From a checkpoint of a small transformer trained on Wikipedia.
Size: 15 layers, width 96, 3 heads of 32, MLP 768 tanh GELU, vocabulary 8192, 4.44M parameters.
Each number is 500 + 25 x the weight over its row's rms, rounded and kept within 0 to 999. Layers, rows and columns count from 0. Numbers have three digits each. The size before them is the row's rms in percent of the matrix's.

# layer 7 attention query, 96x96, rms 0.162, rows 0-95, columns 0-95
099:504510466547488520542482478483447490495482497489495543526480501503489514520551472499463512518532524531509479507523518480557494513539506538485512531438539527482483460501509532526496533496482512521483481528525449504509487457471482523497518477491526478514538470520519510470478527479507506490
100:477520493498491484514520487509519449528541458496479485470500464520483480470488453469537526488507519530450448499506509498530492521517474486516514503490459480499506448483521488524480482487504509475488464502475472522516497472558466520463482487537519475485489541511449522477492503541476469506
096:506488479552501514477545490490518484514493478479510464529453510505523489482554555490489497491492559507485464509490497493474536518515515513489464435487491492477509458486516496508486560497469506512503499503523469493497495511458555478500501483462475507524504457462537538524519519511513498479
101:493513529478560506534477459488522464486491468508526480482462484527491521551507510507464467505478451501470515485500522512483507469467521518496442488520522449523520478478503499524503534481456527539501508484499516519519520459479520477520486501483491513464550460474464486496462494499522486495
073:500503531506494512463501466473490508509484475518492525472485448473480543504491462467523444545511498510526478499519512450489487492520479464479531516491491472474438492537459489526494462521501492497524481512478455476486508509496512480516527522492502485489477505508477495537444512438484542493
094:523484488473513499520515533486485493495476503553485523494525505462514537466489485493472497470503494449528513505532495451556517503490476501529490521469527490479522469552492514452485503467531447492488483512469469516450520523526475515495537488517525528455521533498506467522499463484496503479
082:504471477511511492492496534535467517530490518499515480486433488504538490524497492505513481501490438469460535502483520483513519445481527518470493511526481541491507489519537490480521506490515485468476497479465477491566488556479534489470500492532542501477531533487508499504500470542473485519
100:491552492501487500541494543536487491483510531526459510466504541462535449519506527508496501516510468502519526532450467523497512503515510507507516461511469518518496546476466482468517532517532504522482510482508498466502547514491493463518476509484453503513514446467526524509522483541481467500
092:529511540517525513495548485470512480497528469482538531480500491501482523559543542501509505501500522466488492507530551489475457520506481520553463525473498506477507482485519450532496509484465498532537516501544486520504483485498489482509521477506487543524503429491493545495495477487508513497
110:512549543538542503496521470532502519456521516505526519506494528509524504549527550501531516495489473457493523506486537535495535494480521511473483475501491461503504539466493457488512531497474498521502532491492506478546460438479514487487475464461457508494500455482500499503474509496516496506
095:469497507469521535486471559521484483479525470503515520479495487480469478473498532507491492484503515560483476474484482539515466509485488482499510479497493500549493510488507521477503447496500467508522461525494516530479528536518506529529439529508471506482497473505473537465550489557462511505
087:504540494491479512522500501524495490494507450477484519503536525476492532464519492496474513506519488496542529496499501480530545503526481562513535501487556552496526465505424484491541482446509501524525513511451494486468483497482495474512500502513483484510495500563531505511500473520507512473
098:524476491540497485534476528466495511484480477510489451478449476483517524492472508465470455512504514505490483533536505476477521481527513470468495492503515545501495443472576493514495502473514537507491508469525506520467532461495504515458495493502502518490553493499493524482497498531469481453
093:541518523493508486468512475540471505479528492500492492535545494493551514473475472511533497524531494520536527508467438489533522487503540485526510470473499501494488457477519546485500476521482487463504549518488511507474501545516519523522480524464524436503487497504509512478520517464498528530
089:501514485487491475474541547472449480480506501488502505561503547512490532445460482498516511456497489472513518527530518487503516517522447478526524499470552495497488502529482479490479498509502526507469500523493463510504529527498515484507534514514536537495533528536492491510497476479508506425
096:516475496517478494539484446492537506480534526434476482472461484502506474538457489481517466501505451505475472497508505482486508492469534483493503533498506497511467503535514483544546549532508505478483501459520496500517498497506530535496471481483505477525539507499488515469458503449470467486
106:515464464510508505501489509483467490458497484508522483529458498514503561523557505493463456514505492494538533511506529467451541504495551526467478507495544515500474438511526510513503524509496516493528536455524492492472494506489495486487494502487497517470539471522506565503475492503526493500
128:458527586528509478496486515509552515505489513487507508482534528493517451501496550520503490523521523537514501485477472563494482466491496503525452473515509465521511546482479525470477505500517501490501500530478534494520492486503511498527500526474488512510462485510523531513546512545521482534
069:517520518537506511487497464524548488493499493487530527546451521516562507527498531536529508527551500531530517485488499486470479520474504522471518497497494497487497503499499516475486529466519535505518522509500545557518512528512514466465491517570479498532527522495526495515518534477521491540
092:477519551481512496461474495509497501529510511492479467538526484475484489487474533536522512476499506524535479472462445502530488449512466499518494472485467502490512513469458494478483484507480480473478566504482550522496422511471521541532499489501479481494486480487469490475517494490519490505
108:493546529465527507516495521520543510503514543507461509463528539473505441515510551540512506511505488536497490502479480532493485493516473509519496440529505497497519546474471505468488472546505497484495489518457553490530503501487526511491495509488476488516453510494518494542534513544504531483
093:506491489476481547446466505508508519477519538450500545507491498477453491447488471515503518505510540490459470509495455522544471517498516495474502490506466477484442515523477489488537470527509513507501534479520510450469452511512489501514467511520492468514497482517500473480467481474484522526
133:487469491511478501505505473481491507506510518505497490499462480478546459525516512470499493565495500567500435495499497471517459491524498486514515468535492513506479523456501462493484511551474445462508469550525512508508517523483534526492515456500488468512535539487479510504496521495472492481
087:518506488534468485495480511492509490468520485496466505512531518522491492482490447524492525490504496492512515497532472479506557546533507538514479496540495538497491494551455477448508469498472503497504526538509528487441486547470517500509522495512502513479505555530543476526530466466486519503
099:515527518525489460487514470484504514509512565501509475486511498506523465566475517522511481493490484456483507455488473501515455503494509515499495472531526459521529554476471492544523511512501488445472515494464537525533483490507506494505528539507508540528485516489473460530476526501521526491
112:539455498513488535450481493501502518548467508487537476513484467540525494517479459480537502498501518527454550500499499459489506494473517481469499519504500485510511516550506463543497474490527480485530487492504501483528459520457533482499521469517523488526499508510438474482512522474542475506
090:484517526501510521521488538481543516498475476530530504518504495503462528495489476475508520506509531469512496512535547515517498562514526518536511541503537515530522502506508516541523489492531505525505480494461512519524532470518447474506469575517544484540485499501517491504472542493493517538
086:491489550488522506510517483512515480494550518502501472480490506494521452484462474481512513481450528496470492460531492524508492499508440492483485467488474501474534516486492470493504529495491514483465494466507495541574466480519499488465435498459484531511530517490487498515472486539480471472
091:542455481522490514472494508478477509487502539525536507546511478459533494498536501502505508484514476538544550548510492514499482501478525513477508473483496488507487497451479519466535532494479496527506527521520476471437461468504513501517516503472488464519493486479547506507481506450511551513
090:498501483440500488471508489544497492516472472467466475480502512518480461465492475527501478493494532499494511444442449500503517463466478483520473526457511492492520497483500523486488466481482491505477517483459511496480465466505489541509483505502499477466478467516519501470554439476493474490
104:514465469508471516498525512493486496451451505494509525503478457504510555529520492496478478483518501495493519527571507490519522481500511513485536518519530496516453475480544501525505518510476520497510464489516509471438522507513459479501491499524489535522498469494499554548482485470480553483
109:497490502476493498502503505475504488561500425490484487502493489523521510499475471470497499482508537481458489527475501488495501527507472504481463528499507486495491468531516500546448547515511526519512465528510466542505505514549492493453507524507563482499495543529485522429503500513494476497
130:433557518502511485513547465470542461510489498525524482509488527534524457514493564490504516477515513497493459467508498486477469496519481500514504482523480457485532505482519501477509495516493503492503477499488522554550528465537482530488515536544505532467512504482482490510511509540507482481
131:535464447524476502475479483503453522476455470505485522502478460477539530490514464495485484522521506509512496511526492467545512483531532507452544504508493551499423485519518485481498522531502476515497494483543489467476500517484492526471483451506524512494530510469529500486499518498496502470
108:484552530478536522513476510472523510512529513503459516511549502485456517458532508517510523458517503506532507505470488529493454513516508520498528504499486512478484536516496547482490508517544470544471482471453499512513547523483476497501484536500499488483440468502535509519537510523542498507
116:520522501505492476494503485490497494515528490493457501452537512468528451471494501498506504524498474540503478488452427492504505492511512472511493473546503516504501529485464454503518500572483458475477518501469508470506481505470547540513486444480460464498496524483506494492471490510479478504
117:512492524534498483451458514494531507504495514470499526494483504485514441503524525512517504554481515501445475481454465521490459516500525515496479474510496526490464543455483433496490518516526472488496528494501505465517468535450490511476495522465494517536492520494494481477524518527500460523
130:516495497517544484492519494460501477551524503543497468505507488523501527513498520496501480459454501486483518495543526439531459488524472469484519537487526486473538467518541495533474503455506505500512474490488467528526502518521496516482521526517553518469497530527451491459514483519525492491
118:464507496474530475488472516535519504478500475524480488452503547512510453475524554489486504511479501511548514496435496507478497483500519514480457461515484532521509540447485500462482512524479490508509463472466527507513524485478489473545496510493451501492488497489510510546529469542501491516
099:526524534499504528487477498491514519487444482482469532521529506493478519466491464508491493514517507451529514517482488534510577484497485518463476518466494541457519526500462495462507460474490535516510546507455502478493511477487466502523507502509506532484484495563518496473513486479533512471
110:509499471479500483512519495498503510545467508528475524496526503506487487488451456458527490539511529505504487505549508499527487516505493482502529576462504527477508496527515506483504474524527485512499486495496470490544514555531485524498517502524506465541505536518522489529453563451477503485
110:474511495512492507493482470537509502463488509495450479497501528477503492543483522475513517461534447485498490488497474540473493515483504487507449489472463491493494530454482518516507538510480473518469518498553525491517478501485557539505481458471466456471478507495469506482486485453495451517
102:464493468479509522513529571471472501494482518551524506477501524499485533463503493467478529473494505453524486538541512554519488503508478484510516477548481501519522524454523494488499485508492499533490452489510505468531541505520482491487495502515469520451500494447469476528477520520501522497
120:460493480424485496495488504511498491519526484529469476498525509482470473454467488460481534515509535551520452505518486508497436480522473436514519518506469502517504509473496518494465467512493470488493483506487514520487493541533499541500486504502515456471483541503455496519520524504486506495
099:507485498537500487484483540474485556518488505524515455528491472458561495516525523505511483525519480492520502534504495519453578505503518496497464483505466502494498524474482508529517544531521537484480508517503496508475540540493552493538525488496501489526498515487560501531509526484483502515
110:513488504529507477502459520520485468437516487496518531531530500466484504496450499527498499500522513515532518498484466541520496471532466482478470505435500520497487517527472510493495490457530501477504501501434519459475469451507465463514486512455534490507478483481508484483514547486507500495
106:501434524498508519547456500485522526511556484506489510467456473481485450534490477517513478528472516534455499482495494513511467480492460490519508467517474546502496542537529482516519498503486473499484475530484495544506518513506501521473519458514504461520501556475496522499466511504475500496
106:484518501511493517539529494540535471450509488486513544523447524508524534512530531497473491537539490529557515483516491491475527529485498543481549524520522524509500490506483488481520520520535513504517518494458530535525541529492505499460482496560475512515527518526521516521494528497495490471
115:505512536512504508523463584521459493458507515493502487495518528501516497501547533485502487449477469511487554499453537501501527500495505480485532495500542516510531518478517504489529513480531485495502499468458515520508549511520496499515484562490537510529495477483513511514542446504516509513
102:458522462528500523538472512535493468498521471524474543491490441475496455514488474502511520497496462527487493491506499503516472520555483477513534501527509481486506479516512504539497479522498469484521435495532473475488521475524458511481474498529525501509460507509460477481475512492463557499
114:501498501435488497467519533519485522498507534503487563501514505461467535448496521545500488492502486493510519519527521512530490553505470495551534498498492514484480525502452462446509497514515521563512504535507495494504505503499462491523522523511495501499509513516536455505499489456469542497
118:507487488486509487491491519490483532518475479518463481501515497499504498526486474484547469519497489489525540520524475497490515495503542484482495502482525543499491507544536517468524468497527469497527513538473448456453499544527502516485514546512516438512438549500506514507525476507479550494
134:468514491478503481484489521501440513501512480501478524502509526501457512448491465491524533508480514479534487475462490480527456536500463522512540517490474534496506490540472516460506443490515482501483478506467477480481511505477471514497462494547529454462476528531475480465507498531462503506
102:553504503481498493501521448497512484508467522485478479534509487477527496462521478494427470562474451530523522512507478508480486524523501487484495497452504475467517538504480520517519585535533500520488486507492483486491518489493494485489479496484512533502464496527514478538481514481489514469
126:527477481504494513485479499528476542479505581496490471502474515478525469522504488476492487529489460523459517499467541477488509491518526492450505464556473525516504527494504449449489543513492502492507469505525534486528495514453562491486526471499488479519532506507502482511504504512495479479
097:496475523554504503493507441457506526489484515473479501471484499470505543523470495495511478516483509490495534524538505469502465488521482488465493535504488481458467464564513484503481535476500519502489485470512441485473462480495489489493511529469510522563528516504465496485481503472500504452
110:466509494551500510525554515517531493446518467529484538525516510480502509513520515503530488530508534502524514501489510516487512467504502530514507480521489525488501478453481480513484538503503530566486499502512547509489546475516493503507499520471460479471494410539503525522485520482494473496
096:499500488542456521489531500526537517482510518479473542518507491478532495474484489493518479496579481510541520469505446471501525523501509510522521484479542502474477513539470523521546470507553509507497486496459524485516498526514491494480470515499541484535471484541543528522517487509474499508
088:469491557462517466479539515548484510505495528545527520472523499495544494480471474488529501522496500519470532489450491486483484457464502492527539452487492522505549472481489452459498478484502475490501506487476503553522538513497479503514484491520459512490501517498456538520500503521514490518
107:485547528533519494531498523502503473484522502532531511492468488499503532532498521525510524488560513502506493478505524516518530536568481499520492505530565466531528480518500515513476498492492521539518462532473483561498531490518529472493517519512505530482518509533499506561491514539510507506
101:506512525506526503499514529541552508439529513542465549498533541532475499489549495457489508557517522510497548499511490476468528549500503523479477470478476540494494494473506502451476516519513509522487505516493503477500501500473490512536490521485503490517510521505522552519534531504463514512
110:510535576475491470489479521509512509506484482481533497484544505538487489503468467477531484464509509461494513481501480493488495507509468464504469515540516473528505521532494484544487478503527503499506488500496500491521507518527506477496534548500572518478471578507480484467489518495498452518
133:486517528509503506496469502544513526557484509500479480470506478522497439501441479505524521535494491521481484488478477490494478501473497441500504513473483470504496542506520528502508495528539511493477472518492509492516473495527538532498489541521515478508437523519532503452541534523478471541
123:532514513536513521476491497517521531513496511540510523554502531503553498524516508542545520512523518540516539526505506516481476513481516503446511508529469508491506518505481517468492522487515525517524541533539528525490490534525510477481525502554504509523517529467554481489519509465527517548
089:493502511512488505505469527504480546487476504503502525549505498461521536468479493502495488498533495467553498495499452538542486514540518500518491482457462540482485499471472497490519515488526501539463540492574497487476508494487455494506504527472504530485493461479567514514490514517516492477
074:446516487507506507526508473521495519490502505446498508473488468498484444488527466493501519509483504591479476481507491518478484474484494536523506479535535490520473506546512526477505530506463526532522446526500496501555530462501498475514476487473472509504521503527502513544480520515496479518
071:539505483490491528510529502520467517482500549486491525501523495516489543487560466533544516491489477525508503504470531483455489467419548541466510508535512510538486502521517476477514558528469507504530529491515495501493471517490502511495483484504507489473525518472514544495503482508528498529
099:455539507489480509503462520474542501522497494521468522465510485500485464489434495473522510471477486494464466496507496578523470472507487484519504515476514479492522508520507503465491482500521513497496434460491468497512525456549476492485489546522511527513476491504493481509497493542465470506
093:493478480523505504524499496534528485487529513476500470505466546506547420527526522532515493550499459537465483483453488497467505520476532510504491472507444479506483536506519491483500567520504497494492473515512486498540505487483535496508497475472466513497515504486534469526518467510480493520
094:491549507496528450508527535515514486502487464564521532462517453476487502495478490515469517516496555486527487515515504493543517520546446512509496527510545484497521478513495516519483454475501483510510465503445491516462506507512445482507514498550539495486507511505483505492494521525506526490
083:490478512527542481529480513479525461505516456506525484488469494458529483542505539485480487484493514484511486532555503492474491542527470491489514458485513484469505523462489522524501508501494526485518477474458475488478525463473474496524507540539490479546491485473510498562485510525498555475
080:499532502438486495510480497484555469513520473484462482470506501523490463492441494511541494476486470444494457494471466491482497462471506459521480517490493462550494509474523514502504513501503514494501509474487482515508502482531471484511511537523496518489426509471526443490497479494521484515
133:472454464521491512521486476495486506502489520462478511502475514515505439545563517516484493554484478556502480479487489480474466509492515522495530479500470507498490534497508526508507568546490508459494467521495502475540523501494511521476500476453496506560514528498494489523510499493477533490
103:505525512480520504503520531521492513481493501504487541513546513502477579456472484514503518443521474512525524472516493520524485448466494488528497519464494497505533493482490478517498482467493490527490531470522519518492494478499495506477488477524487488449478446518465511450504474454555506490
073:489463536544503491493507471532532532490508523474496498498505546492531441486501501521477483496496500499454475484519494497525496534512495506522477479496463485492482560512497474509487528532504519489460527505537540517562529459476563522500513462478484506524504507498537475500510503450506469508
072:535520543450516499442483545461518489522517472523486505500477493474490544483462519499499473467511488475504568503508538488512529492494481431494501514489494491468531502503493489453516471486530503531503480477485482506496467508508496492513488496539523492437483498507477501518456463472483483506
086:465516510557485513481483511489526506540522498484504458507495496496536426523514524493467514485469538527477476543492498481498485531528492485512488493523524458503487544495476531491489524515523497444530464516481476489517498493511525507529518517501543486560474529528533512537528524522493524489
100:562458508480497525475535466511474503487507519473541488528503493530489521468510465502505507459515510507505503510484503450468504491455514504499488480526487510511485476521544508491501489513484484500539542523504542492488463554481562503492478448481457487456520528509498529466512478474512507530
085:518515460523494485514480534489519487434492491491489476493459498498520504516485511533482511482475476466485476511470474497497520488457493504496443498493446466497487502478483485514469553465515485526466503477518501505476483453461505446524504465510482505480533466454536468491493452503522485479
067:482529554486501515505460507470521497549519531511525500512520470491496521512462484480519513427507506487496505505488509517516465493470498465524465520501555462555545514500481503448503473480537472511505509488487490523511454502515511486494508501509554533491508506479491537501490496557510473471
082:495541515498521458545507516498490483542516466477515505449544439478500525488472457503486493493501507500518476502504452489535547504511460494526485534468535487498514500513512536506520486473530506508484501499455467514504506494500451523519476530514582494520487483520481488484520519531512500510
082:561453489503512511489513450546489541486506510501502475486492501520542493514492490518497503505506531521446508513502540487475524517498524543488498493522480524486466509524502488497491504492479519494499531519535540491547473512494529517529503415491480480481525547509509505446538481469516470490
090:481533519503496473518498516531532505515521480502496495503497484468525440491485545502481498517480486511495475519465428526538476481521500503523482462467500495514482511465499514496520517505499514520469495481497483508473530442506488509534499519507496505531420500505521470536532513546564527495
076:537449506547489536497544492513443473502514511483525480520484504483497511497554514495507493506475457521501536498510519490462506528485561505497568468514512538494516524540499531468541497504498514506525526513510512471493476478487537522510480466508502498499521515543457550497529503504502497520
103:514543510463514521482505530502502512522523525561483484510526493515482535441434465494518514462524498512489525515489501537526485481487486489499475533469517492525545478531502501475484472502517526499531519487502524533487478521542516529493496530526521478468480506552472525446533502516517492511
080:541495482536454482509525507492516508523517500466523499535517499510526510498541490503499525544516516535515516528478500460488538531511544505516518496508519496506463469520546533501518512490506464481542495509480466437459475552481486506535500551468496518535491512488533528521511517491515540516
082:514478548501508542505526524553503519456505468490525493526522514499491519536536518524512510529502479515508506488484512513463524515446554519515535463537521530547508465498489535494523514495466470494533506520489514513455499501494517514523510490502458498487504510489454539497507447511486555511
088:461528520471489484494485537475508460490488449489512488496509486523478491494431465504490503480484496444493475484468510514480506529482533477521482521491505473521490523445467503476469459475528452546504504499477487487458485554507482477506496524519504511471505455485518523494488495547519464514
075:530456472513508503473518496474501518493498528495509540498487520465531447467533526485452471504516530542507512528521497487505482512547475529499500485498518484477473518476493521515480535522497500469529470517488453486518526507479526545482487499481501495538455520507507488557524500468501560451
114:501507531525501512503494501543562503497539492484500489494506502495523410492495523480528494543481482532480460493474466540483488495508528491520475469498462492542479501488523526468476527534498514489495460519494475499533542471478485493515476531505461527521467517486523508536535481543492503513
095:479521488535494503536462550470517486468496465502465505475462494485507483497552519523471475518496491511499458507530476507517511490539465529470486501506486507493500496508509492531482526515514556515488457505476469488501546440520445459504483525487518506509534478505529462545462511506485503480
087:493504455558494515527484491506466494462472481522500515529465496520514558505489510512461509499530491512511491493545463519513508514522487515495467503471465538472485500489466480505515530490550519539479523505545511482486465466468516454514497474464498536499533468499509511539464483500500521449
095:519498530553497493510535524530521477462525545497518533483511509437506503489568490492512506517506462552546512481504508475481475529513488512507497469503480516493514487477488454529489505521491490507461488483471518468510494466440486461493473461511519504492506462480476487540464525497489526497
072:517541510513529479544533497530527519475475511531552519508502479508531549514523506539494523519521493480531497499508496473526475491535477465508495507474507485513502519445464436538485489484503512506514543451504549485471471511477477487502496481488514475477508495495504493467479514431527501490
074:575473479500504514465529491482480509495514542520514499506488503494511570494530511493492502496502499500479566530484521461504526509468520507484480501517496510490526487562544500494499497472493495503504522494497541505519459526467565518499501440511492512465535535507463530482528497482508491508
085:499481484501477491500484482493477520523448446494482494517519498525490519489501514527439469471497533450506497538528472509534516493509508490492520530489538487516496499530513545524527488489489515478503541504506488497462495513529479530514566552501509487527464520540546528469516494457525535497